config.yaml
positions: "rope"
init: "uniform"
decay_shape: "linear"
Each number is 500 + 50 x the weight over its row's rms, rounded and kept within 0 to 999. Layers, rows and columns count from 0. Numbers have three digits each. The size before them is the row's rms in percent of the matrix's.

# q: layer 4 attention query, 256x256, rms 0.0864, rows 0-63, columns 192-255
# k: layer 4 attention key, 256x256, rms 0.0846, rows 0-63, columns 192-255
# v: layer 4 attention value, 256x256, rms 0.0904, rows 0-35, columns 192-255
# o: layer 4 attention output (transposed), 256x256, rms 0.0896, rows 0-35, columns 192-255
q0 070:432549511538502565429549533527488597409563446420536527482514465513478525480532504484562517420540532501457508561392442558500492492533557559517460556592459442467505459579469526469466546511477542
k0 075:450523489434543463515555499506519500414448547469513407588535477451539382530459573521537523603487422533498463382551528508493513566603494474488510459548481470463590516529475443566512529511456501
q1 084:558592443508483512491396462450499499502542413454498468470513509451387451464501494559445586486517507597508564533444504505405499481581488459518406482437530470494510506484561499471547449483521488
k1 072:489483531561429526431494441585455471426460482513456565470506369559527501457505416582534466389463429533516471474512551482514501518488483454510534541577524451557504490489645461529410487489564476
q2 086:499464458543482533526554515500541481522490523448507503529522418535455524459462520492538565482516408470498490491598485459556520501556546498506509475539458430505409477514407505455587507509440488
k2 080:475525586464467565503489486516483511467529486422547546464496584562594537509472502490546520511525356528412536498511554553455561555634541606560556490511544514424493562546504509646559565473519534
q3 076:527531463498518496478516449441465575488598489553458543524546496524523574424456500453408474568497393467435527539440462511462491515544484562466528473463472486521487504486510562494563498489536563
k3 071:453409535414475504496508533545526542446504422415490548517534564435466472415525495499608483445476388547551508486507560481465522504506436531461398513488485473403504531555500560563507638437413458
q4 085:562443487491491523466610506526471611427549503537541516534480431541519538460373494491608479468543559435568552543434496554552508534572515502547506543521493470338528480569479495500514515488480479
k4 073:437477586596486381480502519489558542382555460463471459596485491417453494517445554493503542427444520493525451556630475445514468565456485437545574384473442507459548529467520491472534655451429391
q5 074:439510496314557558552432504520523540593535456509491413440515617461515481501504474508484544530485642532441553424502565530469496535415458531514499451482504510501619431489525513494447476490536504
k5 072:461462484401512481493477532521544488546540537558444571517525453526500505466469413487499429426465480458525367478490489434496498429433408477522468592611533539530456407487555471441505466457540600
q6 083:518581551496578459602473529494537424435466451528519435589568531480493456542483531408560493545528503379494497454488538539460498505510584518501565478446604476586526614482508539586505525519449366
k6 083:506444464497460488483507514446484497590493519585537517549482483528494570547655495468514484494462526432539496512478517487578573526605570421531558517593467545483461534484573531503544448493528408
q7 088:586476468585439436562637482418501472401521597573454502600531429561411545453467467462443551526534420416444487548439405462634514525503500520540490512478550476501418512481476561453481509468437538
k7 075:425434535508528491619505607438480489527472485450600505423592561530522604535517574501495563500478641474490553521617462493562540588519525535524554565454534477438505550573505442523524502453409462
q8 076:487520547502517455539423546491485501454541394543474599492509499530512448406560520492542503533563551428530485452561470491521474493463434516479511488437534468598554506465520462474468510439556569
k8 068:522507515419484545529556509464524547477479480449512516471577495484473529491479510458519490509487609602411505488506389435471531512607557464508544455477559520474584550535544493459572531505501426
q9 082:501518524594387509543650495525517545390541547538530530622478489619415461493523480464473490469499448408525430478497420484615518498503458520528418508547513442548399512543482492474438468446541526
k9 094:476499545393476455554548459435527514485467520489603466508537570525508511557350545412479471521503480563473502540517435468499547574472564545470553544408534506392537510509411529495506549410413465
q10 080:537401548574501550445538505489494533472499552565540505483447416529485552512534468498500474479472447522575528496418452568528503541574492510541437612523535544353459492533488528461479561522464545
k10 069:506588452558529445437404517561473479433567467479462445479389454502474513469425549526452485364574535419501494497466474582540462464405413493464464449530480487568488490478479452538466508544564524
q11 096:527515506443588483507444509501488540593569443505470462407527550376554474457563436511525539574504530601513556502527562514278454575508492583457503463546476520463480539452540438486530536509547506
k11 100:536517483539574565485460461578495460558489467572475478477455485441501461522620503557515504444474595517513530495478586518557463386522498511498459468557431589578533488402502555502537435561556547
q12 088:569571581467646392487469449448483542581497454443553437440559511396553482550555468503497496513508470559521553453539585526308431489522477507492568487474466524558497515580559513450439550418435514
k12 095:566580494486551548437469512552484486554533421557411494490520486490508434512593443567520508448484594535518545479514573495515417492435466513503452487649390507511497472394535466559559398558536457
q13 074:541557528421500467491481558480534449513409440496407509516547617504440468468485481522429505492528544495388491489585522498470482550439489497492500495498479476606546458499541462469530492452573500
k13 070:464512543388504534494517435434531523481456491428486422504600536504416432527412504434476476557506447533510517569534506521480520597561594472484526520543571471418504558486511540452512521417427427
q14 077:485599499368519414445415535497548545455427412441453507397585562533491447554541446449431497485499437515495503472577559578390498514486457569497484476500423456583520453483541506458520520393519458
k14 082:563520566458503588477463502518491469501480548426463439449579508445493394510545521490546531529536471500530615579547554515445492500553540463454461430516550434532479475473469630515467552510424458
q15 083:482536543514448514524465531519486404429527475553423611519548616556516601538439509470550453410453483491473468447504477469630567507419433480505476521477476587508582475426468517537562435584529523
k15 114:468489498469472424600526499463475515546494552466564561544459523521500571511403500513476456568515417479413501474490428478526579505546554544496558546376588477532525502575472522474492563430475593
q16 094:507498581409477523492425511529569545534377442463464521485531569505553501442473529470479519497513533443541529477519548532434548531514494480525530479594473458473537454415567506540596496455515400
k16 088:520485536447450482558491478514442413609439500493599539434451496457441548527507458644529508536561474455468546454434464522409472436573479424518540480431532573485597555596520586568546559520540601
q17 087:472518570489597572550506464538492440621497514534559498501496551504520511507433499535405509438545533561489477488451447513534488470512531506496499621583574567464544548433485492547562474582534478
k17 099:463502444506561498507524507484478532432505439473493554483466476491468486529609475556508566492426592588558564427496551529550471453515421544541485512573473619431451590477600540534543388549583602
q18 088:564507532400469564464471494488502474477436544499429542517651663497518472502450533442544522499532441519505517447485548490427550544534491451524599366492388523542609519389456481479552450517472396
k18 098:502480529449489460584544529418525455588453490499477573555523534544450587509423566478552510588534515414473479550507427477572529548584547504497516533466505521485494585482449519456570485427476487
q19 101:507513500590488538552564464499469477473522507636519539580422512529444567498456516509529513486469576499554413455445466362541519485484400484489406535517541556428525562553434554541531505605480466
k19 111:493474455541527477560474606556518572470590511554499464519523445461461531578425524470392462488417548445512466445485466459506516516427464432590501474442486528502522515540553483531496479533583540
q20 080:537435481529499580593588464420418514493519563570555519494500413571498548513532492519525461472436555494532571489458468443533489456560503502449529560468607571354429552560455548555497461523442543
k20 147:558564448553488541391469549580460511489497517589432480417540452443510419477593458552511516438426533451563542515519561510472401422424392454463450447544488506559494469461515477587471441622503516
q21 099:539542538493603446454449492524462494559462466435509413479486482389475380486542467530485535577532408490534515542517635635381410480523527497449469434593494477552540487505555484475493536395530502
k21 076:489576557471509490499370546452466486506535397526497474527564488449520461470484514473533470391473482472596492514494551496439431514426481447440528434526438449534511468520474437488419492561400385
q22 118:446482500476417514511520519547558462510552549515548560556514547494537502483438477482469486387437524511511398499486439432549572521387453466562480531493488491500473468463519488475545452626467482
k22 088:532421482522515502499580470575522539545467542465558511444458477583461561534517512590462507630553517520405494436500464500539551455540527519620447622478575577508510527475568573513551531466616653
q23 094:522427477515455556584584482391446492448525555553540539524533453592532541535463470490512455427458574485455552504457436413566500468512453567455546535407584536446452525537432555533454448592407535
k23 108:539542473543458542423453581571431510544455554573441491466552482457484450486591464553476528459448563458495543473601492488500387418390454454432424481508512483565496455429504506590523435615488544
q24 115:478501468470418506467467540519517519520484529422512453521454587567415461537404500481487439423548511496360516504561477531555538435493524537498499465431452437537481381467386404483475522421447458
k24 121:487560540476550468506443549465505438451485502469532420537459520410411437500430589396491429468474521410437484531476517457595473519509550467456529439490482488487626500525437450536507449509457385
q25 128:564449445626510533597514472543522537410509440493470518470457439583486539456564468516486485503526487486655449479539497466551507438502414480558506506496457524399421496530502528577473505562496526
k25 126:541450534524467587517436551626524530503538591443535527411556474563450466505492392442409493466489557378471485540533544548481550437414433463578471519504485457495445440515393448507423532498443569
q26 114:470562462541520431442486531614586548521535471507493431512424477551433515499569566549511448579437429529611475456536565530508563539481557516546416519594452493522459512473527440516475532418597538
k26 089:498428453555538531504547464558488527531484542511540462450462494536491536539579468558481487660523524528434518456527514498504516443542536553575453565517562590528514530522547544526490569456667625
q27 088:491403484493423540530540507487487474431534509507476521546494438571509628573463543468584473535462552462453569483495410430465532498549493561492509546405552528440457470497461490522510480438505564
k27 123:541587461470505520480455544577516470463520466519491462446455426512449485474539527526558433548454458359554589405442630528470446401476453454442413439552436562507568512569569517554452546531567469
q28 131:587494431519505521535553451484501555419515458581482512534450488545491502445492444439530413539426517424567525475443432371472479560472440526538491443463589510509481538573464523562471512537501622
k28 152:538474468526456518475568513532525530474499566590453485551482491597506482526499470476416470557449461459511487472478478442486500553449493509531577470529518540503511441568473518500445524483486539
q29 110:457430421504440541553526505465469507444568458491458513507476426535468519441427480489556510489545550515422549561494407479531505544523472491485455576466581482414460423516443555509515528507460508
k29 103:518555521453489498530458515478491477464593539481537503520429501416476383474440438459490443458472502361638566513472574454381461511508434417442457480505405430463545417568443510467479462563406461
q30 108:529596529539578487426463494646574510538494460522506476500471509476485543444550542558521492574440438509631462458530555519467515536513499403562448526563414533470467546476560465499556539491559489
k30 091:567483482561541526457559445547511517537491547489579475446500500531484565503547488573502496635529518544436547465474488558466540481543519586631442555500539656502468525492593532479481584447625615
q31 101:443463452495446461487504513502499542465537520528480438508512464560461563590525565499595505524468498552527515406537509485486536539555574559492493564461522546447524550526541533519520476440581527
k31 107:459492455467542423503533507541479498496491425485528458491404499523493533526590563615561485553493486504511573333476670501504488457548479477435464498506463587507592559580570521514499536495640528
q32 100:474499564537537474508524482530470504549602540511520493451495461485468533406612536540479556589595560415562502504488414528523514549477558563531551546581565512481442502540489584484442508491475540
k32 094:451514458531515506469504487517482515456553449498545496465490497569544475460552527505608521467559526482500481534489414530523506478407490514520522506553485436497412507566491581505417525558521576
q33 114:581446463501510485599484577447516460471479421491458519505525524481455483540405455492484405491423501459497518501482539469514514442435480481495553461362473492480582513456570533487495478471510449
k33 099:563450511545501504568480588451525473492467445564476527511583554506454506577452438454446430420426457445477556519557519459491469510504491414497469521477521531459487469481582527431526502470471430
q34 108:457509464528473470505558447491497556496462613537428472493462483518530516511592485479502598455552458468445482427474437444560489575524523508477563494530561502421435521594461479489575502507400470
k34 098:492537410562488450463505528483464533456476561511442457507413401468490549457549472580563590473558479582485471509522510520531519548506479507475493439571482491492469547595421461484500451492422512
q35 104:513458456529533466501471567544506476609489473487471478466515473493331505605478530477474529454477515448406562588536582498550528447467551508507507432479572497442593487525571567494571564500547544
k35 092:486465619428489521535482565539436420577536481496421485442539424483387464611508478483487430524469522437437524510533523508547497398523545535492453468455530480403562407407560507549525406486598568
q36 101:473562526451493525505481440483478456405533521476474554559546488545575468476503477447534492529521518438530432506423371465512465470438467585476514550455471453494460458475417448490465439559464478
k36 097:583564458529477497482437510490529507450517500539471485568508531540571590469433558461456501449583435466490430495503435461493544585451478533523522502506436431493455450521435440475469571549440392
q37 099:492506554453487562473513519580570460497530485480433436534474497487474499505504613434507521576498553390586465598489602569471459559620650528509477567587561432509509452523446476536489589434492435
k37 093:481535478437456508526600459474555434532439513435456369543436604487469440397475553472572529561539417388523471490473460486481507566636585586498494484547522475532473481481524408458522531488499435
q38 091:485555616583468516472541525571524450471518510357495595553455452485440490512496584448487557502522542437432469563523415489543487458477468514558508481573491485584430518481420506536504506614444532
k38 093:563522516570349516433555460577576542442533548449430544491459552503477573458487591459494614436552451475516421499577394510516450507476520535552496432481520438528426456453419409498479514541551460
q39 101:561433579541531475532546534511478506542459492495468459502404468582437531461578470517571494476472479609513498498535554531463553501580570417489453470590512565480466500508447522447527508465447558
k39 101:384489504519515473499524438530567487547472455493475425520409538520453501476557528545557473450447506613622519432463489499521474514518600565511517477581546593494566500432547450470445513523503481
q40 092:524437542520492440539521579521519497499467437382518536524445454540432467562445470443464438459438523530416489493562540521498508421505472494509438473460499515501558483468419446509458505442481501
k40 096:503442557503488515519504504572588476502432508433482492524474605495542496509433532406413543457496420505496517491600551549462497434530458496478444444486533463522515449463424471489431491505498400
q41 101:522515550532503511475379540455495430519484377509544459500516557407523449412434546526522481541534543492566537548505502528443504443480455427500446468456501450533530480467568556544532456511632486
k41 099:501511572467505586597463508463465461518495476513582547519557553448491435552496497460504447476473486435525474527454416461518481399504493448473546521476512538488507449455590530417457487494559489
q42 100:452563568522488477486440525540454470586664433478622526523512460450554555473510471479438436489460560487527452482520444544443447430467457541551464601498422490547447415465563543524429467516523547
k42 093:517499503508441498444559491553489556564671453550587513538520553538601511519526481465476497459477590416532474470466526501396454408400426474496470543464466488577457471543500541566496491520537493
q43 098:458393504633507438607561518515474502482527411495487482455417495580439516505581493607509511452560472514512528443492436464620551424467513498512531561529516572437447608589526572551492471560506502
k43 102:470391519597510491520508547575500535503513518502500553438443442548487459501605447554529534484456601548484517442518558529554526435454462437520492533486512519486482566612468500586466489504492558
q44 108:540520462492499501498548474590519487480538568472519554530501391497417554479525521497575447528484519371515554514529417480504469551541448436626499557583506546391422484485518532491536556539510533
k44 095:538587461561478506425501505514597518517606504514495518516468403521440512405543594480555492510513496407488536595471426483448502575458460496623437471580476485489464512525527509463489581521473517
q45 090:553595491420481482519374442514514369559470512466546464470504509452494569558569557521517602479477515455496461531462522596503494439525533513498466513484455438452514428499600482483584461478533527
k45 087:510555529398521464488398554490434417530534458487488438516467447478414527495549538518537474548526638330511450456492490591532471477497508540476501507467502485498466462397560539554514475488548562
q46 104:494507457583442577576550486480518512366510451512369574560454471557431554521456511562578493603488483463560505562447477449597506499497564579539544467521615513534432587489482527559428513590535556
k46 096:481484500597492542519521473412570504452476493522443556489431440527492446403459518498521523505520495458469542475498462522556570565557596625550517437367528446475467515480522409592544541508467542
q47 101:566472458544474541519513493447503506380452479538439520477469532509538435508439569569490467569524492522526515579479468407502564461442560588506526492498469460554482666449426423551402476484583559
k47 111:539496482532471522497495510460463489424468545513511494511550548468547464591456567466486491478504498498473497460501475455516530507522569512445598488429439438526472580409483452545428510511560558
q48 086:453567535543486500579511503518488480474538543445541564477453516496500483482567440451501510424480589407519451489429386459582489340398447543530557512443493443405478504566455509583489425564423505
k48 082:519503500550430477535475533552526557457492519534462492524413528540512573504511513429373550444510521478507406494574502493529502465480450486512488464539485427489437468507452473528468491546429458
q49 096:477442509537564509472539476543520569581525492535471454533542470530421587461594478481584573554535425509492486476535507523584469580616589467496465524554658557485505474588466526458585573479491505
k49 092:499530475549550520513568464483494506551544489449364446486439449495465445436571450532607529563501423548518465491497493578557468506545601560488437489516583531529584490540494470507503471489516564
q50 099:471437597467538399566586508466499368540497572504561531484503525423588481389505460445386459585548451477432466512461385470536597478435533554451485499473514477562519503525431574469433479468373456
k50 088:519535426559486425465565480592537482485414505453471530487483543490579572504488443477524566508528384529614461547553469524553450555466538556452491559605541487567480474555445518412428501477433403
q51 111:543473521516495511468576457509536564414542581554453483540522440518495507540557517512461448547473521490609525543397530397500506589527633588566572488624536476486447567516413466545447571484450505
k51 109:472512385590470475439553426484564514437523530457461370498494468506511465546585577525541497468535426510579510488478539500524491620619587591521501464600471462492512535545474467576505547559431550
q52 095:430491520500539467519604580588498478523533531477540600467451434454467427480489462507529418417455499499413515547541430535562527442463468418471531512482470540465448549521466496438483511548408433
k52 084:482529498473480403402530533561636491519487522433494576451436503491486521445480542489468562420489477560465546538554521472468573514438483468582522453518462508499456520486498451422485528501421392
q53 119:499512563456533501439521483477512477517485591539466543543563492452605487431469587497465554532573506456470523557550493445411558563516503475532530467599481461490523510459439529479538546543459457
k53 098:469590467524469530413548429530496455484429563450500540457524511452509539454461570488565536543590445511545478596476492449496460530544435514546506497662493522478462489459544538437481513539453461
q54 109:549481409445483516458539491578553493422495497534406516551528447447488515484447544492539432562406409434523587527542535424450548608508478516546477466564545546516489560454543520422504571449552516
k54 101:505474442504500498449542534503502438514513529450536500441565415449436488444501542518546495654453443443519572531512473516485501662602435471500431512485478522502500510517575567511548578497465542
q55 108:433595540474458528474414492516491495472561452517489471502512483510550479477493548588485441394402566581619551578433540512411500504487532469507530534592360462516432561426536441524478478531534437
k55 095:425528473457443481389473485527527506534578478462582459512558574539538509574571622564464492415495579482539518439489551463440531549457471438605576514564370537518480514429565451540497536597445477
q56 114:429512507440447504463407514484545469518528407471369511537491485511474529488389535502455486538506429493454446521543568545493519554448495489493477488497471472589511381435576462434490520498571444
k56 076:443483528487512502477484504500450447553494438442399553457480485443442501470515506542504538552494552488490513426518479650586368464550593507560460547405529560518541474439527462571588444469549565
q57 110:564493495484506464546409520423490600492493403519500469515549536572511508452485409452525483493463551494527506462497579463454452467475458498505490459410546510472562431501468525545479500515469487
k57 105:531533459591456560630501481468487526484551412534456480570467586452547520530490428459476462451518444512518507547503568532484448442481477542459466386527587540436513455450483511590431539537400458
q58 106:354567485431512594383486455567528530545577521477571472511578498467545523522563542452505573453533499483564477501423543575561443530568591535482529600499518483549519452538478453501508549506520447
k58 100:505566517395475528478608504521460450535554529451438507519523464560520496466482491533500448552580544452453484498416498501478559519544615547496525586440527467523513551535438455586570503500566489
q59 090:407541587467486444517487551534466506521452525484494466543549508493554452485466396446435431426383454549450539531535449486470481454475480478431498485502472517497432475523443600468582407633424470
k59 086:455515524447433422414474512538558518514589490560519466557570533549555564515453455484438456464502467513477556487560546421430626536426436487527515424528407540497468430506472480428519486534441388
q60 096:499465546492479498543498475542530451398528354474492513589488467566450571503417550575577433515445518493566536496559471515487555493544439412603421603581444570506465518432480507507534524552555500
k60 101:512469562550486530449558505557534474499551479509507564470510445499470509440510543503507441552439544420550526411464443592481537540521464483597407543552548566466526512493551460584473536499546525
q61 083:582547588534458509525471565525498501538536528398489554558492400489463444496474446407475471564453518414462478541524447480411477468445444487551478463473496433537509399474487497507518473532469559
k61 094:554516526506400507498474505463587503507565439528479488583509551524559532474429540405486545423509436443458500495567436480377499485431457537525477423452461403554475383418487426427506490522490399
q62 093:473453476574514497549595476528488484449511530526500513580489429494481467476523431382519401599481441425518527501515420485565501540492490518444453510532598500527418508508380531500443509503406501
k62 083:487514446544518475488487465486647569491538512551497475571492489494561478465507495415442541482514305490495491539557418466499560605481458576483452429522414400543465456576406452411481603492421404
q63 098:473464492552526564483465534426547591549466486527464463459534540476512532563593511427484585471498462516477449465506534487528500506484510431488554390456587544556602524562520434464566581496523521
k63 102:548422535529439628588539485463462512491469534492394522387498492491436466451436411570502559509486403603518432477473507506526487455557520444467510479439552522519549486534476486477530382520567496
v0 084:589502534559473484485384478486493492527441618542486497463549483461514505481510501511493575394530579590565490477399533573540498442456491471498475534497458426510534577437402490436528456525467417
o0 088:537557439573585540468448501574562632585480450531507431494625457465420409538538526484510551585609441495544525538512491595421416399469520482497476504542426454476482565467565457422442523491480416
v1 094:435440462499496422433459563522486501598434477472500499571496413477464532534435516551492533504535479500576521554491581515473497484497469454529469446438541533455508411524542536493560520538521474
o1 095:548510490557483472465460534592494502532344400480455564436474539472534515519424457492525555438576543515501480509561508489517575466430468450531505500533545552518571499428492398526475480603448457
v2 095:558546536455545489513576535462460528480563523462485529539485489449485433516534470496523473609490441474481484524483427461562510439475570479527542525453428521566506594554503427500365412514542469
o2 088:496485536515465542514538561502558499532599471473482507514531499497519490424502537455434452590546519472441478418582444438451495501528437612545501600379494457512518504506538515438484506505529577
v3 108:464536420517480410542460538525528499561419496451537520508497602551463518497580546564499529407501567487454496477523529517568516413469500400475373503534477511578538528531478453584509536464498508
o3 109:531487500512525615509422584526491506552468473470561389441499536508528590548568521543495489497502522496448481412440510513436456497425432483466403546493408554537469497508519444552494565512477475
v4 124:506484461420514542531478469433505482502529548542421543469527536425565474485499514388463439552565605509401516489479518488641511488525595507488522409448480593474552460431492500488545456457521463
o4 121:413561477439443519468400478548482438500425486597538525469484540453543499487498457519573409436463519458509520427428530602518502439424505430509458549459480410486489547496562535582497469548548490
v5 109:544503523546462469476568511519480464427543416601492452581448547560465542515395540481562473511502509460554528523420457482515486470495554470474491628634541521413481392424515591569590584438464515
o5 110:476553409551447502420494584483514514535514550563488406564512484467504554413458551539478514586530529452494514495479527544464521527517547468533334538555481542427454461502503519430527579507513403
v6 080:370465474534479448471520499477504537453561447502580393512475527558488511568532509398459489503456627469352513470523478494582509535523584535525489498602538450475536510487505460553529517496572604
o6 084:472437431589399478581528481468474363484508412503477577495536519566476617528521500518454510471461568461433489484523412456564483482609434472598502463504515493500433501509480479571536489522505480
v7 099:502430507493483538517552474483496551450474541497503533536469473510544524479470517460526526613496458517618533491636537430462479576467455559471435566502564513419496438470520536543629512517487554
o7 096:502406428494451527454514512534450588448466448598520493555465522558507476505499444449544550539564538569546517535498553431469517511446474550500492549505508359505591419515596397465459595474517539
v8 080:422421524372498584477519491528518557612534543558530594490559543541568499485445508371508335601557464490534549441480537512532525512552549548534538449500455527389543464528472558465531499407483457
o8 087:519515497534489588500540416473525482475435625575491550475500493391476491550466573499414385552551530477457502487511424436603532525436598530518613523470575491409575427515479498553439507450481454
v9 109:508481577549516609556475555492556439526460489535470620424521602444543479500451475474377537463520501523443510533489497506564459439457482525517560517446448479635534620507464462511430479512490496
o9 089:544478431527465483609527586429429528525525461473511488496552468513493415479607474521518476504454540492462569473489487554542510479426449504504567614448413496558494476516602529511447433552532519
v10 104:380493464506499423393492523541471582609523462570569500550501458545387421580399506527521472583527487438547621500437501473504489440470588419544447418561456443471531448535504501492505546472494534
o10 108:421496503438427468552534556453403506473543514535492464462456549499545463484468433457453437455527526535489493440497493516533555495432418453473550543486485454559520472537573517554524458564472505
v11 082:489637494492487452511428457491535465586565491366489506476453468478491438432530514593458513458505521499577466531482464440494493523522541483465576564466468532559459468482448485607460510489425420
o11 092:440595602411607462470414559498602455520471459358499477499494478522481501559535493571536633496543456521586533533493485535454492543464432479465425513510513486499555536436567475471519566499421475
v12 093:556523503428509552481446489552555423558507557483485598527537622554471545555447531541445529593577463392413528441575563491470529524560599534501459544485493514387546543479486597418503524474507441
o12 098:476468515589437477481543485507540437491428539593496464549410503498495531425558486524453459431503448467466506485447471488533500492519478539417480430504494538554499548532506528525448478529501415
v13 091:439511530473572456491458550480503460567528477479443483403532537448548563541495503522404634418542522444489518481584506529491467478465388510504565533492393483526514466495490524480476487537489431
o13 093:524518633513573464497526530480551476506499541519525486503519537473504531485591553559566573539528498466558518456567581519460492538448382520487514515486468676414567532474515483440437540541482395
v14 098:466539537440504510473518470479499501469590540548475534478476437472537488440454489433442445536505542469569458526485648512567480557465504578479440504558491594445517379425503581445496442485469477
o14 104:476524508550476539391477542558498501513506573442507479552482510522479388506503536552596534507535588463437499478430540531516478463464635524569517490449499499512528499559519567557474522514504469
v15 115:616517462528509588538532459481512538473589472520500492512481484469578513479480536497504483521548525569478458585482494510612460503475463634484601595411587491488460525455519528490438496505410552
o15 112:487492487444509502480537434525514590544508528527495512506524488504496558510485516580437470535565518443492458540543422465521438547415600552445512525565560567518446558533445437523490576583448388
v16 085:556438415502428501488389492470456536455527475493484444527438425519488462422501450506560509526494481521527531512487476529504513540502443388490429458405520443461538391504548440587492520556472530
o16 088:498564465525456516422477544492466480526548469519408433519489450468394546480580423550485511600416464478486445587496459508351497486498555507433415463535505437506482491484504467518522548485479581
v17 109:539469442422465493497506488404506497506474627452466516416515605434551471546664456574442478576487592601426474476520559459509523485537482542490485472423552568518526487490523471450551468487487501
o17 111:501532546444457534490507526495518469457555491570497615423475482464529513512533474549478510496536476466403498418522478489512517392506425524533527559428450502407507421464531575496463460565556534
v18 094:490462471366512418581541504457482462534447513443518513457475445485536454500583520524416462601464484377558494466505466547514471462505560513504524535573461477476526474546548392434470510446539498
o18 090:494448494492512545525540509486431520417476438485521579485573474543555598505566485568405441462524483513513470451471371446548516473572469559462530558481547455483510550578608440538514456535531579
v19 086:490536536510507484656608504489515515551469478421475472548534469513590585481517523495551461467481513445472496451560452497568562558568603472487535539424446521449514673496477503338541497412474381
o19 096:430493463462516509607538442524625484553527567520516518552492455543423488536505474538590482555454547529452476432561492486545482573517456425518466458456548537514412496595434544501501523427544574
v20 083:405468522515472531506413512499558416537464548471447494502524519564477527461527496493552485491466446483434562492463396465435532490486504444520588542425408543445497496470464566481576502471432458
o20 091:557496450506411546523497476468513512485450538518501464533481596569485609530437524538547533543471525498550494557477456481503595484590470418462444473517475488415439526517360537522480475491490550
v21 077:502531445547481591458445525505488476506494516568461428443475474406495574510517528541504504453511561431512544508548599488393440477442354453503455496581456446455481455469489472527494484572490529
o21 088:476542594478641480479385517421415500559517453500496450518533572475550511469630478567484529533480492518546424495503567550422457500396442495411515557496517546525537523493549488406508454521527473
v22 118:436475444455490490362408526510505518552481533601487552480551509602491462587497453546530497534431514437526551505495426500462496458436444369519468393462495437482548440554481517601570518522523564
o22 111:449514515476511519447523624542461524410403517539465490446464513506500485420514484439508504525498482514512579501494548636492508521474354544450425474487540517529531471479518491484543448464488465
v23 087:477445554541551545523537496451510490460388543512592428529566498475464564530560489509492446504552519529470528492511473437466511500551612507522666516511627491512480539504431510542507452447480551
o23 091:426500520555432532457447530467484540433483495468456511462483574539554569497475482576572516514544508461456415453569434523493545424497449537477477559451534427457483480525473508584532499512476488
v24 080:472451510447480434548534491414515467476505586509547531561572621546493444518421471449570573528483464545454503560521532450533519550517583510455557494372555501585476500517441599500535489516445467
o24 088:543460434470520613490549546536573455437463536532513487579394516518480543474522542495605500587480509499547527516537473491442552572598497518548483490543514552467425476494449506507481594456458550
v25 090:511523497538537547579484498478521441678555441515523589483483410507565539526544509613391349524457595410430524526458500484508535459478563520520512604396457495531469493398569504431408455434570533
o25 091:472505490428440530573516499431418448525468476459492496413577487520500481527460461521423451471488451565369592443420494500599405486510529525528463584491532494539494563501517463467508473567546585
v26 098:444509435503504542485599471481497480481645599612465533444535552484549493525523478470465533572553616367478485448597514495495540431552569641472570543552528519417488533456503554453547499444502529
o26 103:525499552430508586428535456492491531487492477562433553489552560394523550579543485462523437605488489487473589508461536487521412488561556587544436560497544561444549484480574542453563504462600405
v27 078:584386553457544417615501463464516447519571543441588550495555468468497445335401443443505496654580355531472442505519473500545519440551572548490519548413592490514507487516493502411462507444505543
o27 086:552472495539379564479491552560561528428449573559536451482558477507462492546531499446470468449504521476519526438548479493480548508539560581608485496451535475481435522534489459563487473494516505
v28 097:486439427485463626544481486509494479495483511403467412459510467523492514509494474492570653463542595471501515528569554450480472490478469445538473510493549441471439444515524557557531477575530564
o28 093:538537498494521514502487514468537479522390457492513360483470461421484617527521546528533446548454462527464498540458476540510565540502532580470527458567564549478528424471499503540517591387525539
v29 085:466479475489539450483512536504467438393413472480491481496477423469544495592538495492553494482537435418486450520539590468560465461433473558499544527458680553540519560468544572509486478546544562
o29 095:473493511522583503448471518513492467503494373503584553542512485554510509469464508522505570452627553450441401475569456509504467526457426540544577619491478514489477518550457498480502559498534478
v30 086:470532467465516422433495518567465476391539503430571431539486398467465579445442496551634493486500433487672460536454570498477511525507528452471506489499459516428504442524481493603524565452503403
o30 091:510479544592589459462315521422526542485510497435498471544473547519449567484510524592528652479519538481525395542522542497497517401464372501495481405525532448468548488453517492530506515526475542
v31 139:413463442414536338591436501578452568494475424448516504446494518476415491555569483518487500529499555487522581424480550481537468517532478502465386397572560534564505582546531591506457426471584536
o31 133:474429526386498491546507569560414501533499461523548549524574588441535530571426459442537451534511487597489498437397534464514520515477455547504537528451469472533537438439575508526473467451480553
v32 105:489486479487503486467497502565482457526474484546590516479451533509448502479434462560535419550520583523520544444425559578558528519541435499526444481551549572449598537484574501515542508458532471
o32 108:527599523518408419459533538516441498524602526488453409475491494464502487535498496415453405466551543510473507417471447427577551507482488430544455539431534435471508484488514532542482519647541495
v33 099:515423491443454432500439419523465561454574533463517483503495415589462607575552465561650514553497483561569479449539566469436522562512508482499465484442572557397452408464460502526556505512507480
o33 095:539519517398495541399446499555520455458522483543508445491426440539574502436464573517548502528522558531583411536454585508413555553427512535447460444554543487438482488491475529519483545542544451
v34 091:475510554559529551496451518545564477591483503438509519530521503533433489480427541444343514491479463582461514569491539535521526517502513485530430431561447438549560521498421442459608580491474449
o34 095:524429411534486449480511511495519556475459501578435554539392589601434570428491548495475478470488551493480544582531451424527522496598606474538392496493540535513449510466474521494447471478531565
v35 105:540456488547503434469493473440497523463533581542456570433551585492513493519560466462512510561513527540464538512559331464473499445538461495530540548470481464547509561470478502512478406521521524
o35 107:572482484520452489488526390517535544412523581536487596521451544439467587510538464537560464530508468585474448494522406429482518525509451612481597508476502517490505544560369497497466397562381558